{
  "n_head": 4,
  "head_dim": 64,
  "d_mlp": 1024,
  "vocab_size": 568,
  "attn_scale": 0.125,
  "init": "normal",
  "init_std_qkv": 0.0253,
  "init_std_up": 0.0253,
  "init_std_down": 0.00298,
  "lr": 0.00127,
  "lr_mult_qkv": 0.4,
  "decay_fraction": 1.0,
  "final_lr_fraction": 0.1,
  "train_tokens": 208500000,
  "steps": 7013
}
Each number is 128 + 32 x the weight over its row's rms, rounded and kept within 0 to 255. Layers, rows and columns count from 0. The size above them is the row's rms in percent of the matrix's.

# layer 2 attention value, 256x256, rms 0.0211, rows 53-63, columns 128-255
size [113 105 125  98 126 126 110 113 101 123 117]
[[116 166 194 164 113 134 117 119 120 118 137 126 133 175 140 191 150 153 110 152 106 149 165 124 120 105 132 192 143 141 108 137 106 160 117  59 109 138 104 172 140  96 136 186 127 112 127  74  84 130 161 105 126 123 173 139 125 158  95 177  87  99  63 145 118 114  86  82 121 117 165 139 109 146 157 163 158 110 130 143  97  92 115 244 152 111 104 107 181 120 138 133 120 169 113 130  88 135 148 190 147 179 123 154 141  40  81 109 133 183  97 114 154 121 127 127 127 115 111 149  96 117 107 135 141 108 144 155]
 [118 129 113 111 149 120 150 138 146 144 120 156 139 191  92 153 118 154  95  89 178 190 125  77 151  88 125 170 154  46 158 152 128 115 158  51  96  79 127 143 136 101 156 142 147 124 208 189 105 176  95 133 196 114 186 148 136 123 168  88 103 102  73 177 113  84 167  96 172 125 158 126 138  99 157 172 160 181 105 131 131  99  98 164  67 125 102 127 189  53 143 122 130 127 151 128  83 139 115 126 122 206 141 143 133 150  17  78 170 138 119 150  90 111 130  77 130  79 148  99  84 137 154 105 102 126 101 131]
 [ 96  79 121 160  93 202 129 121 169 153 102 125 146 194 152 198 139 129 111  72 173 149 140  85 115 133 131 165 136 161  86 178 130 127 118  76 117 123  98 127 123 127 159 146  94 162 116 111 140 144 147  79  78 117  60 150 134 152 142  76 152  73  56 168 115 152  82 135 127  96 160  73 143 143 141 109 133 133 108  51 109 147 100 164 152 103 156 118 148 121 130 148 146 173 102 107 115 123 140 150 145 173 129 112 159  69 139 109 132 165 122 149  91 167 136 126 105 100  92 132 139 135 127 116 162  91 153 136]
 [151 166 118 130 113 118 139 134  76 109 170  55  69  71  97 115 128  91 113 168 109  95 117 191 116 132 186 121  71 153 123 133 131 161 142 230 104 211 154 120 149 141 143 113 127  62 118 143 136  51 139 123 113 145 154 136 141 128 132 135 113 109 143 140 126 134 111  74 119 117 140 147 153  91 137 102 124 103 139 146 159 141 136  70 140 117 128 119 100 128  91 195  98  90 120 141 162 119 173  89 125 103 154 123 169 162  77 158 110  77 122  91  98 136 141 169 130 123 109 136 104 150  99 151 112 106 132 126]
 [ 87 186 182 116 129 116 115 116  73 100 128 178 157 178 137 242 163 164 132 143 117 124 151  85 147 141  61 158 146 134 140 173 145 160 165 108 152  45 141 145 106  93  95 158 156 134 157  77 115 157 127 123 186 106 178 116 110 135 124 135 114  98  98 177 135 103 140  84 124 129 176 140 134 139 133 131 167 108  91 135 116  70 112 157  92 158 161 129 167  16 189  97 133  95 119 138 116 130 173  94 121 171  90 150 133 101 120 116 152  86 143 127 166 107 126 118 104 104 133 119  82 114 160 155 128 104 124 143]
 [116 140 115 136 149 117 126 136 113 129  91 135 162 179 135 156 125 142 140 124  88 143 121 102 123 118 135  91  98 122 134 171 126 123  54 127 150  78 151 139  98 138 134 115 117 169 156  71  89 176  80  53 179 131 144 136 130 127 131 117 121 145 139  72 102 171 115 190 141 130 126 101  94 129 154 110 137 134 171 126 156  92 133 164  98 108 189 110 154  33 176 100 117  81 130  46  80 138  89 143  81 123  89 182 100 145 141  67 113  99 135 169 129 135 142  77 105 113 101 135 113  99 164 144 125 128 128 102]
 [149 136 165 124 130  84 133 109  90 102 154 119 103 106 165  61 130  93 138 175 125 118 129 183 103 145  53 115 154 140 119  65 105 143 119 131 164  96  91 117  98 144 124 135 127 138 102 149 162 145 141 133 162 114 159 137 128 107 120 206 151 151 163  97 117 117 162 124 105 143 106 168 113 118  81 141  99 103 113 165 112 172 143 149 164 123 101 167 107 222 141 120 125  81 178 131  87 127 154 172 140  77 153  86 111 134 152 171  96  96 116  85 190 114 137 152 143 132 160 122 204 147 120 160  96 142 112 123]
 [135  61 100 115  95 160 106  91 149 147 132 138 140 203 130  97 127 110  51 103 128 159 134  86 124 144  51 121 197 157  95 181 115  78 156  98 158  97  85 112  91 174 178 107 146 219 135 221 144 125 180 124 135 122 127 119 119 127 146 166 192  84 153 169 162  80 114 140 149 109 101 109 124 114  92 151 133 154  91 136 112 209 110  97 100 133  87 129 105 197 128 121 136 116 208  93 116 127 105 120 166 183 140 102 111  64 198 161 143 132 132 166 170 121 122 169 162 127 148 139 188 133 145 104 122 159 156 150]
 [122 146 106 187  97 167  98 132 142 148 126 149 145 126 139 234 134 152 119 138 217 120 166 111 134 125 153 147 123 171 123 153 112 141 114 121  63 141  99 146 140 113 136 134 114  92  57  59 104 163 152  89  59 136 113 148 158 166 129  85  84 102  44 128  85 174  85 148 129 133 160  82 156 141 195 127 153 118 122  76 139 152 103 222 162  97 144  99 148  85 124 153 139 149  73 102 126 133 165 125 161 141 141 142 161  99 106  97 119 161 135 112  52 108 140 115 103  97 130 101 105 130 124 128 125 108 140 142]
 [138 104 124 113 116 137 141 125 129  79 133 153  63  63  92 177 150 115 131 151 149  87 133 121 140 150 121 155 117 170 123 154 172 140 156 141  80 144 150 113 152 108 101 150 113  73  97 112 117  95 188 173  82 112 181  92 149 122 130 107 192  65 125 172 118 145 119  97 136 136 153 128 183 137 144 121 117 113  79 111 104 129 139 100 120 145 114 113 143  88 158 135 124 138  34 195 234 122 255 130 121 186 101 152 125 176 136 169 127 103 129 104  89 107 106 163 131 127 148  92  87 125 124 155 147 104 133 189]
 [132 191 113 105 151 134 137 124  90 140 210  84  87 127  87 147 111 152 133 154 112  89 162 153 134 175 181  93  49 169 129 119 100 164 135 182 150 176 168 159 180 132 125 128 155  80  85  17 102  93 137 153 115 127 181 103 171 150 125  63  72 168 131  53 152 175  85  87 131 139 106 129 139 127 140 113 161 113 205 158 136  78 132  79 151 127 111 111 147 111  95 150 124 136 106 118 142 119 135  88 146 134 105 136 124 166 115 113  89  96 112  88  63 163 128 160 104 117 106  85  94 148 105 108 108 161 118 120]]
# layer 2 attention output (transposed), 256x256, rms 0.0468, rows 53-63, columns 128-255
size [106 104 114  95 122 107 105 104  98 116 112]
[[109 103   8 160 146 119 156 122 138 123 142 141 144 149  93 108 152 124 118 136 122 133 152 123 152 170 107 117 143 105 140 142 172  46 111 111 141 148 151  87 113 138 166 125  94 131 112 148 150  87 120 159 154 122  97 116 137  56 116  68 141 146 188 155  98 142 164 141 107 141  92 210 125 129  56 109 105 125 149 117 203 113 179 109 113 157 135 152 119 119 146  91 126  88 141  92 121 147  96 124 151 129 118 111 120 205 199 117  93 129 146  97  81  99 142 111 160 152 165 111 148 115 168  94 126 151  96 145]
 [105 135  95 183  82 117 114  84  95 105 153 151 107  59 101 109 112  63 103 198 110 105 146 159  47 172 101 133 115 148 102 109 121 152 108 157 171 184 124  94 125 128 145 151  80 171  93 120 168 106 145 148  53 138 129 142 126 133 163 156 161 128 135 149 141 117 149 129  39 137  66 165 128 120  87 113 112  90 212 132 178 147 137 176 183 175 139 115 171 170 155  72 115 135 109  90 123 122 131  93 134 102 130  98 112 172 170 158 107  68 110  96 104 156  90 135  96 138 150 132 149 110 176  85 167 142 137 137]
 [120 115  76 148 117  45 120 119 112 102 113 119  96 149 130 125 131 106 112 125 148  99 125 186 102 131 134  87 153 104 220  64 131 118 108 149 137 128 107 131 128 119 148 110  61  90 103 112 162 113  88 133 169 123 112 151 135  60 114 149 176 175 200 139 102 124 170 148 113 176 138 169  79  95  88 115 157 118 151 121 134  74 158 135  82 133 136 103 160  95 138 166 132  68 133 136 123 131 141 126 102 144 138 113  69 178 117 143 135 129 182 111 109  57 139 117 109 185  92  55 149 152 166 124  99 184 107 130]
 [144  93 189  81 138 142 153 132 187 163 126 120 148 157 150 138 149 145 186  65  93 127 101  64 183 117 138 151 120 153  97 157 131  72 179  65 154  56 129 171 125 118 141 115 162 170 155  86 109 112 131  68 139 159 142 137 151 206 113  99 143 129 110 108  76 151  77 146 184 146 130  91 174 120 113 104 143 178  92 132 101 152 113 116 151 133 161 109  65 114  88  95 125 142 171 100  83 129 156  98 165 190 125 130 115 123 126 122 111 139 130 167 186 130 119 117 156 139 112 171 115 118 157 161 124 111 132 161]
 [112  89   0 145 122 145 168 133 104 140 179 129 108 130 114 129 136 112 105 153 139 185 157 193 120 186  97 127 123 117 107 106 121  90  95 130 126 169 145  76 102 135 160 157  66 162 116 154 114  86 164 132  71 129  62  84 159  59 139 102  76 139 183 158 149  91 199 116  98 142  51 171 151 147  84 120 129 157 170 144 194 103 120 123 145 198 116 121 125 195 153  68 109 140 169 137 130 135 104 139 140 118 112 118 151 148 168 107  87 141 121  94  93 110 129 134 100 121 156 155 160 104 139 108 167 158  85 139]
 [116  97 105 147 119  90 105 132 133 114 154 168 106  78 150 154 109 105  86 150 156 180 141 158 134 102 100 111 119 114 116 105 138 141 118 182 130 172 155 141 140 113 144 182  90 125 145 177 156 126 153 170  60 147 101 121 137 107 132 168 162  70 166 117 124  72 186  59  95 108  73 168 148  72  97  72  79 113 111 147 110 162 106 136 160 188  34  94 119 172 162 176 146 148 116 182 154 113 162 147  94 131 142  83 111  87 113 149 169 156 133  93 118  77 143 120 103 142 137 118 171 139 133  98 143 153  85 155]
 [138 182 123  94 196 210 110 170 129 122 103 102 155 116 119  79 148 181 141 119 119 117 124  63 171 126 129 163 131 143 114 186 132 156 147 129  53 139 140 120 141 143  72 154 209 125 156 130 113 136 129 133 138 107 158 132 150 133 134  92  78 124 106 118 171 139 112 111 181 101 184 113 129 173 192 201 131 147 116  95  96 124  94 104  98  93 151 196 119 109  98 104 115 145 128 175 164 120  90 151 116 108 102 151 183 122 127  84 123 108 100 142 120 179 144 114 156  64 146 158 125 109  80  92 166  98 145 112]
 [115 177 102 150 188 115  99 154  69 111  79 106 126 110 106  96 120 159 104 159 134 117 134 133 102 144 135 126 143 116 180 109  86 178  83 163  85 116 117 118 149 114  48 132 133  59 142 113 111 136  73 117 152 115 141 146 139  36 134 126  75 189 117 131 193 149 146 125 146 113 179 136  87 172 165 189 157  89 141 107 100  79 127 134  50  61 158 159 190  91 112 139 125 131 112 212 172 104  97 147 109  87 125 155 172 153  93 101  93 107 116 151 106 169 159 126 152 131 122 108 133 149  82 110 117 137 128 123]
 [128  77  56 129  89  68 146 106 149 123 133 137  76 158 135 128 142 115 124 107  91 126 111 139 126 122 140  99 157 105 166  93 144  75 102 111 189 120 113 137 131 123 162  99  74 166 105 107 176 127 142 121 162 143 101 155 127  93 112 121 180 127 174 144  57 104 165 159  66 166  96 150 125  60  58  71 150 153 141 148 119  98 153 134 110 150 132 109 100 106 122 147 116  92 157  88 116 134 161 109 108 164 150  99  71 153 141 150 135 158 159 126 160  74 134 124 104 191  97  86 146 130 191 140  94 173 105 149]
 [134  75 116 106 101 145 182 111 118 147 148 117 122 182 156 126 151 154 174 108  94 144 110 138 125 147 155 153 119 146 136 143  94  89 125  84 204 124  84 133  94 130 172  63 124 198  91 107 128 153 171  28 156 140 110  92  92 163 113 125  67 185 125 164  97 130 116 176 127 184 112  85 147 142 110 108 184 175 135 160 151  53 132 152 132 155 190 121 115 166 102  86 112 116 182  71  63 131 129 128 151 129 123  96 127 124 142 137  96 151 106 153 154 149 104 140  91 124  87 185 120 126 165 156  88 118 146 128]
 [130  80 195 129  79 141 140 117 218 174 129 150 167 170 153 133 135 131 162 139  89 173 127  94 145 107 147 146 110 135  84 144 164  78 171  87 141  95 150 134 136 145 167 116 127 177 112 137 114 102 157  94 121 167 149 133  88 197 109 136 171  87  99  99  37  84 139 114 106 137 108  75 160 115 106  85  89 191  54 142 133 170 102 112 171 115 148 106  80 101  88  85 151 138 159 105  93 126 155 130 167 154 160 137 149  87 120  98 157 172 114  95 166  75 124 141 138 161  96 174 108 142 196 153 116  88 124 162]]
# layer 2 attention query, 256x256, rms 0.0226, rows 64-79, columns 128-255
size [ 74  83  74  78  94  76  81  70  91  83  83  82  87  94 123  85]
[[107 121  97  92 163 144  99 105  71 156 129  97 146 116  81 141 103 149 114 121 156 154  76 123 171 162  95  95 148 119 173 141 126 175 120 185  67  82  68 163  74  88 135 164  51 130 179 130 168 124  56 154 112 168 120 100 117  74  78 109 122 189 168 150  95  99 109 108 111 124 139 137 111 131 138 114  89  66 114 146 205 118  84 157  85 115 110 128  98 127 178 124 135 136 158 197  85 135  84 148  80 123  29 127 128  92 121 135 121  62 136 184 137 166 138  85 181  88 165 127 106 102 144 149  93 138 120 103]
 [ 80 152 111 142 123 126 130 129 130 138 138 158 113 134 157 133 119 120 125 155  92 146  99 146  89 144 119  84 139  73  90 151 104 100 153 124 179 169 163 125 150 159  70  97 103 111 170 125 114 113 159 132 142 151 135 125  97  80 166 108 138 144 102 123 132 108 197 147 122 144 146 102  99 141 114 108  31 192 172 165 140 143 143 100  87  95  79 160 134  80 100  78 125 136 138 144 102  96  74 144 127 128 132 110 113 141 137  94 145 176 112 113  75  43 147 157  83 151 134 151 146 190 211  88 156 137 154 104]
 [ 99 127 172 123 142 132 103 111 131 169 165  69  99 139 109  89 109 155 136 158 158 165  87 186 127 170 116  79 108  74  70  89 149 179 116 131 160 149  94 108  74 146  61  96  84  99 118  70  67 110 142 138 109 180 118 121  99  71 135 117 123 181 112 109 100  71 123 123 100 123 155 148 127 120 159 113  95 127 155 156 147 152 106 143 123 118  75 176 114 123 104 128  56 208 162 140 131  97  82 141 154 153  77 124 143 131  86 158 133 161 174 133  94 110 131 144 154 111 128 168 112 121 172 117 125 103  88  99]
 [119 106 114 153 130  95 123 102 147 106 126 138 115 126 187 137 162  68 128 145 136 101 140  92 143 108 110  85 109 159 115 152 138 146 167 156 160 137 157  87 110 131  86 150 141 173 105 142  87 142 203 107 156 152 165 115 112  94 129 159 126  94 136 150 144 113 116 103 115  61 149 158 127 126 141 151  56 177 169  95 119 131 109  95 128 138 160 125 150 115  76 110 126 146  94 123 165 113 114 148 125 115 180 124 144 106 152  67  85 134  89  65  72 173 193 158  84 135  96 155 131 118 161 110 139 187 180 149]
 [ 86 139 163 118 145 175 163 112 123 142 153 103 150 107  96 118  75 144 144 115 102 151  73 125 189 110 155 103 188 115  93  80  83 200 106 139 132 154 154  96 107  99  65  68 111  92 139 104  86 122 107 144 119 169  65 168 101  96 118  73 128 174 147  94  77 149 100 155 112 107 147  92 109 150 135  60  95 133 119 162 152 174 136 140 150  74  71 172 132  83 117 162  99 174 191 112 112  90 109 112 171 143  99 138 139 118 109 131 100 211 142 187 131  75 107 155 118 106 168 161  88 128 143 123 118  98  95 150]
 [178 111 100 117 126 106 189 169 135 106 122 169 110 109 147 122 165 124 175 107 105 126 145 141 114  94 144 111 118 122 156 131  85 110 156 147 159 155 173 128 193 117 186 141 175 167 121 133 147 177  88 168 125 110 111  86 193 154 144 151 141  71 120  96 173 175 192 108 132 145 117  80 152 153 175 185 186 115 128  98 100 103 142  60 109 169 159 106  86 125  47  91 186  56 148  90 144 118 152 114 158 112 134 139 103 195 119  62 110 131 153 100 114  67 151 125 106 180 121  83 121 174 115  91 160 116 111 166]
 [101 119 101 152 136 109 133 171 109 144 106 169  86 178 152 108 131 155  88 125 123 185 108 115 145 143  96  61  95  96 123 125  86 136 183 158 175 175 142 153 159 149 115 145  70 127 142 117  71 126 114 131 103 116 137 102 113 102 166 114  95 126 112 129 104 121 189 100 181 151 144 139 100 110 212 137  93 155 144 138 122 103 128 117 120 121 103 158  92 108  52  77 125 114 116 176 154  87  44 123 110 126  95 150 113 180 164  94 106 146 174 111  94  88 156 167 141 125 181 126 128 223 125  99 189 122  76 106]
 [130 149 147 122 200 147 122 138 119 150 120  79 110 152 123 101  96 166 100 102 146 135 110 176 173 115  89  60 149  86 186 152 125 175 100 129 117 112  90 171 139 139  98 115  39  71 174 135 135 114  99 157 120 148 138 124 111 127  89  82 127 170 163 110  78 113 158 140 167 133 125 119 114 119 215  59 122  88 102 152 176 158 168 135 113 116  95 157 110 130 148 165 100 144 149 153 138 116 144 152 127  89  90 165  95 115 100 120 147 118 182 172 110  80  87 121 166 103 143 145  92 122 108 113 130 142 105 106]
 [ 92  90 137 134  91 149  35  92 123 126 127  90 114 164 120  93 125 157 110  95 126 148  76 166 120 157 103  67 137 123 125 136 177 140 145 179  79  95  78 135  96 171 123 120  89 129 101 100 121  87 144  99 104 104 131 115  89 118 107 166 140 176  97 135  92 119 170  90 162 177 118 199 142  93 149 111 129 110 124 144 162 114 116 100 133 183 133 178 114 153 162 198  82 129 116 168  97 197 140 184  94 152  84  61  99 117 132 103 142  67 168 105 121 148 133 123 146  51  83 132 118  90 182 134 111 139 103 132]
 [180 103 128 112 132 150 135 180 104  99  99 115  99 171 148 145 168 116 159  75 114  97 149 108 125 113 147 110 144 100 212  80  93 109  75 157 106  90 114 143 141 125 203 129 141 162 154 130 158 140 112 123 177  92 105 148 170 171 103  97 152 138 143 130 143 138 173 131 143 158 138 134  99 129 109 146 179  68 147 153  95 111 138 109 113 179 138  89 119 133 101 101 180  87 130 104 104 137  39  66 140 132 130 167 117 157  90 122  82  74 125 163 178 112 138  97 129 131 154  39 115 198  89 140 192  92 105 113]
 [135 122 184 111 124 134 147 122 121 185 158 116  70 136  81 152  80 127 144 130  99 115  92 110 119 117 152 100 153  63 144 127 139 159 134 153 109  76  72 136 157  61 132 105  71  79 147  73 151 156 132 105 112 165 129  98 111 113 106 104 128 174 128  98  82  96 105 136  95 161 102  73 114 136 124  43 105  86  81 168 146 144 118 115 116 116  69 103 137 149 119 181 118 137 121 148  75 107 125 113 104 124 109 146  93 155  98 162 125 125 154 158 156 115 104 119 181 141 177 133 102 143 108 179  45 131  59 106]
 [114 138 136  97 171 161  75 123 138 174 173  85  87 130 122  97  66 209 113 124 133 126  53 177 169 189  79  77 145 102 110 128 142 164 118 162  79 133  95  82  94 109 108 137  64  93 130 108  98  81 130 120 162 191 101 130  87  89  57 113 103 198 160 124 101 129 129 102 152 148 132 111 119 166 178  90  80  95 121 149 196 137  97 132 126  90  96 177 106 113 116 183  81 157 171 167 116 120  93 155  88 101  46 118 144  99 135 171 121 122 152 145 125 114 102 103 172 109 146 148  93 128 144 158 101 152 112 104]
 [151 115 139 152  92 147 167 125 127  93 122 154 143 126 146 161 160  67 122 157 147 134 140  78 143 119 130 116  97 160  85 160 106  96 123 147 171 139 201  99 147 111 106 116 172 199 128 159  87 112 184 129 152 135 156 151 131 118 156 129 130  90  91 133 183 142 103 112  97  63 157  97 143 170 121 147  95 148 157  92 107 147  80 118 141 104 118 100 160  76 111 115 132 203  51 102 124 109 116 125 151 121 191 158  95  98 153  72 113 136  85  51 113 191 157 158 137 188 136 123 112 156 139 131 107 153 177 183]
 [145 137 140  73 130 149 120 115 108 221 156 125 183 118 118 176 114 138 156 142 137 147 113  82 188 133 100 191 172 133  89 125 120 147  75 118 105 121 107 113  69  71 114 142  92 125 133 159 121 111 105 163 134 165 102 158 128  93 123  77 116 136 166 180 176 143  67 130  88 114 109 101 158 181 117  80 103  99 118 133 147 148  83 150 132 120 122 125 149 100 173 134 133 141 139 160 130  78 124 122 135  77  83 148 140 127 142 110 114 149  89 226 164 135 129 120 139 129 114 173 101  81 111 167  83 120 126 138]
 [128 137 187 124 103 202 167 115 103 151 169 147 141 119 116 151 115  83 137 133 122 152 111 103 165 101 143 141 158 137  93 113  99 146 106 123 132 104 141  84 112  85  94  91 109 167 141 139  91 184 144 140 145 187  96 160  75  61 124 101 141 152 130 149 134  95  67 157  58  65 155  83 118 184  99  92  75 130 140 163 136 160 102 143 135  72  88  95 136  72 152 144 128 179 161 119  92  74 143  81 141 150 153 166 129  86  79  84  96 210 109 143 141 143 132 156 134 163 125 168  87 121 125 157 118  71 144 150]
 [146 142  95 119 196  96  74 159  80 108 125 131 171 121  80 149 158 161 172 130  87 143 144 155  84 114 149 158  76 131 116  92 159 124 116  86 157 120 131 148 114 150 110 129 111 145 126 102 190 154 146 119 142  96 102 109 121 153 162 148  81 126 129 151 149 145 170 149  58 179 139 166 111 106 117 178 154 142 202 146 146 123 154 156  86 171 183 164 136 191 128  48  86 120 151 126 124 179  78 135 137 170 119 112 116 177  97 151 110  71 101 146 149  67  84 100 105 119 108  95 188  88 140  76 166 153 110 137]]
# layer 2 attention key, 256x256, rms 0.0193, rows 64-79, columns 128-255
size [ 91  96  93  93 101  94  94  86  97  95  95  96  94  97 106  96]
[[161 129 169 144 110 144 255 116 109 155 210 133 107 137 103 165 129 128  92 158 145 128 164  94  97 122 153  93 150 158 101  95  83 143 108 105 122 112 144 111 172  68 164 126 163 161 159 130 146 148 113 115 126 240 120 154 153  86 143  94 119 122 128 108 146 106  99 163 125  94 145  78 127 189  86  95 110 116  90 155 129 193 103 160 137  67  73  37 118 141 118 154 106 128 110  89 119   0 148  81 147 132 140 131 161 116 134  81 141 180 109  88 125 152 134 138 148 140 132 106 131 129  77 144  75  80 102 143]
 [155 125 140  82 132 161 179 145 176  70 155 123 144 155 134 110 168 144 118 144 155 136 151 113 136 109 141 148 128 131  69 126 147 125 124 128 139 176 128  67 155 104 125 143 117 122 149 140  60 152 134 122 146 164 113 108 137  42  90 162 113 127 123 161  99 143  91 119 126  89 169 117 125 163 163  78 124 169  51  30 145 170 122 149 115 116 132   7 104  97 124 102 143 196 118 103 167   0 188 146 141 125 124 163 165 161 120 137 136  95 155 120 160 129 135 108 142 132 162 152  76  98 128 113 134 170 112 150]
 [145 143 162 141 107 124 236 150 118 119 154 163 152 129 149 157 147 113 116 161 108 121 161  63 125 145 129 129 114 117  96 124 108 106 139 110 127 114 155 123 171  59 128 140 147 128 138 156  84 136 138 120 154 255 132 117 138  86 109 117 144 126 127 149 135  94 101 149  86  76 164  74 119 187 106 105 100 123 121 104 140 176 111 140 102  99 110  26 139  83 126 131 128 139 107 116 117   0 157 115 131 109 170 150 164 122 116  97 131 143  90 129 157 136 122 143 138 154 159 149 111 110 134 129 118 119 136 122]
 [156 105 156 112 119 144  97 182  96 108  99 161 114 161 122  54 135 117 127  93 152 147 148  99 156 106 160 163 148 121 131 151 168 125 134 139 139 120  87 102  78 174  77 140  95 134 138 154 116  88 133 164 143 115 101 141  92 141 102 131  84 116 157 161 138 125 114  84 136 197  88  78 128 105 107 121 104 144 120 146 146  96 206 117 148 131 155 144 181 115 125 127 157 137 180 124 147 111 154 175 140 171 117 129 139 126 111  97 123  81 135 190 117 116 138 102 137 103  77 142 104  96 173  74 172 179 115  98]
 [247 137 125 134 115 126 219 167 129 107 150 187 127 112 125 169 170 109 150 149 125 140 144  86  86 116 129 139 134 109 132 112 111  90  94 124 144 123 154 104 142  17 198 144 155 138 107 128  88 162 125 109 135 193 154 108 148  87 120 131 131 118  89 120 150 101  85 157  97 112 154  89 106 177 128 127 129 132 122  99 121 164 106 132 121  83 128  17 136  59 113  76 165 131 109 115  82   0 153  64 140  95 160 200 165 151 123  92 140 122  80 107 135 145 148 126 129 143 159 112 150 140 108 149  94  89 124 122]
 [122  75 109 119 174 102  24 127 146  91  85 133 129 107 129 105 140 122 135  90 119 129 109 159 139 120 134 128 115 123 146 145 147 110 177 128 135 132  93 188  95 214 155 119 136 105 117 139 146 159  71 113  78   0 139  89 148 181 122 143 148 129 121 102 118 137 167  91 138 188 156 188 131  89 166 128 170 145 132 101 129  94 129 109 118 167 137 164  99 126 150 116 183 130 147 147 157 255 104 180 122 129 137 112 103 128 119 157 116  84 130 135 105 140 132 120  92  86 119 114 142 129 161 117 155 158 149 112]
 [ 65 132 133  71 145 116  28 146 157 113 120 106  88 173 106 101 149 148  90 105 133 118 151 143 139  87 127  95 145 104  95 164 150 112 178 145  99 164 121 155 119 176 111 143 136  84 113 135 107 194 135 124 157  80 132 129  97 106  93 150 130 129 135 126 104 138 100 126 160 146 173  99 145 110 153 103 168 139 130  63 140 136 129 114 114 170 128 124  98 105 130 124 189 154 110 128 165 229 147 180 101 105 102 178 149 102 116 150 166  72 128 142 108 135 121 109 136  88  88 124 144  83 215 110 151 204 130 147]
 [109 112 146 162 137 139 205 148 107 136 177 120 191 120 137 187  96 126 123 179 145 131 158 128  93 137 118 121 134 116  98 140  85 149  90  92 119 119 153  90 170  35 172 105 149 152 146 116  82 143 150  92 143 232 158 110 128  72 117  87 131 147  91 114 116 123  98 188  90  63 137  88 136 166 100 118  95 108 121 164 103 158  91 124  97  70  78  88  89 110  94 105 101 130  86 101  56   0 148  71 114  99 150 135 185 136 155 107 114 143  90 117 124 153 120 116 142 124 173 151 106  81  83 169  96 126 109 123]
 [ 41 123 109 152 157 124 124  75 106 142 171 115 155 104 136 152  76 139 107 145 125 135 105 124 108 168 142 123 175 130 131 147 135 141 115 136 112 126 162  90 154 151  68  86  89 148 139 122 111 106 168 114 133 255 119 178  73  67 131  97  90 147 123 146 108 142  93 145 139  83 164 102 129 193 105 116  66 160 118 192 123 154  50 107 147  73 104 191  98 123 121 129  28 124 144 156 109  61 125 147  92 150 106 102 156 106 156 152  94 180 125 116 113 133 106 133 153 132 117 195 160 102 179 160 118 111 132 133]
 [118 114  99  90 144 110  10  93 161 104  69 106 101 127 156 117  98 126 101  79 130 111 132 150 158 107 124 129 151 142 140 144 131 129 173 138 146 118 126 217  98 221 147 141 129 123 120 113 159 137  98 132 129   0 138 115 173 149 139 122 158 154 144 111 136 114 149 122 173 177 128 197 130  94 155 130 156 129 160 101 106  91 137 139 123 184 159 163 125 109 121 134 147 109 138 131 151 255 126 155 121 131  65 115  96 128 135 135 143 139 133 116 111 122 138 118 115  66 124 108 145 120 136 117 117 162  99 123]
 [254 113 146 128  88 152 244 151 106 143 178 169 153 119 159 157 146  74 137 122 126 125 183  62  83 140 121 124 138 127 153 119  89  95  97 114 123 102 182 117 133  34 223 143 161 157 168 132 138 128 117 124 132 122 124 129 180 110 146 109 131  95 124 117 163 122 118 162 119  98 140 127 116 154 109 116 106  91  93 111  93 181 124 137 118 101 102  60 124 138 131 143 152 123  94  99 106   0 152 104 117 102 184 125 158 145 143 106 152 164  90  85 159 175 113 141 153 156 133 122 143 169  41 151 105 122 120 113]
 [145 128 111 148 111 134 246 150  92 154 192 175 151 102 107 165 117 126 121 167 143 162 159  83  98 148 143 122 135 108 122 107 107 134 110 112 150 115 117  90 164  39 162 109 128 140 161 106 105 145 145 145 143 235 141 133 121  87 166  96 155 114 134 103 132 116  95 185 132  60 164  92 136 191 101  63 108 124 108 142 104 161 109 140 127  71  89  59 145 125 114 140  85 113 135 101 123   0 134  81 114 116 157 171 176 156 132 131 164 193  99  84 139 137 119 141 165 190 155 124 130 124 124 153 120  97 133 114]
 [224 116 148  86 127 173 100 164 157  94  97 134 109 158 127 101 168 134 165 105 121 118 140 154 137  87 136 124 134 115 144 116 139 130 162 133 141 134  85 176 111 135 123 190 131 129  94 144 107 112 107 175 135   0 136 123 152 177 130 180 108  93 154 121 131 160 161  90 173 210  99 141 144  86 156 128 131 141 138  98 134  79 192 123 127 170 184 133 130 124 148 115 207 140 159 150 157 158 143 140 126 139 104 166 120 120 115 133 128 104 138 183 146 132 129  91  90 119  94 141  89 136 110 108 175 150 119 120]
 [255 143 145 141 106 152 255 189  94 169 165 160  87 144 128 142 163  95 119 116 125 154 173  72 110  96 127 147 131 162 103  76  54 114 139 112 152 150 144 136 156  62 176 136 158 131 137 136 128 168 106 101 119 173 112 118 146 116 150 100 114 111 117 102 137 131  99 157  96 100 141 112 113 154 143 129 142 116 128 132 118 113 144 157 118 128  97  61 141 117 111 133 165 115 128 101 139   0 136  97 145 105 179 150 186 153 122  94 121 136 115  88 154 152 140 152 132 171 147  89 109 146  37 165  98  83 113 143]
 [255 145 154 118  87 128 235 192 167 136  79 187 115 152 137 136 179  95 150 125 152 136 192  84 113  92 144 132  99 130 143  97 102 125 110 107 145 112 129 111 167  41 211 188 159 118 127 122 106 152 100 137 148  96 134  74 180 127 119 126 137 110  97 143 150 135 118 108 134 138 120 124  94 159 128 128 130  88 119  69 117 142 183 165 110 144 149  63 183 137 120 134 172 115 137  86 121   0 148  94 155 123 155 161 168 154 122 102 109 115  78 148 171 149 153 127 124 147 159  98 126 156  46 138 119 122 131 161]
 [  0 158 111 125 133  75  38  54 164 125 153 134  94 119 144 151  87 157 127 134 109 125  80 166 213 152 145 109 158 132  70 102 151 101 124 147  91 119 124 113 107 185  78  71 117  95 136 121 106 117 144  82 157 234 128 172  80  82 140 117 150 129 128 131  70 114 120  98 169 104 161 147  88 158 139 153 125 171 112 158 105 141  77 105 131 118 144 155 103 112 115 120 102 106 127 119 123 185 140 121 107  92 111  86 103 138 110 152 108 104 144  98 131 146 127 130 131 130 164 187 129 139 186 122  72 125 119 115]]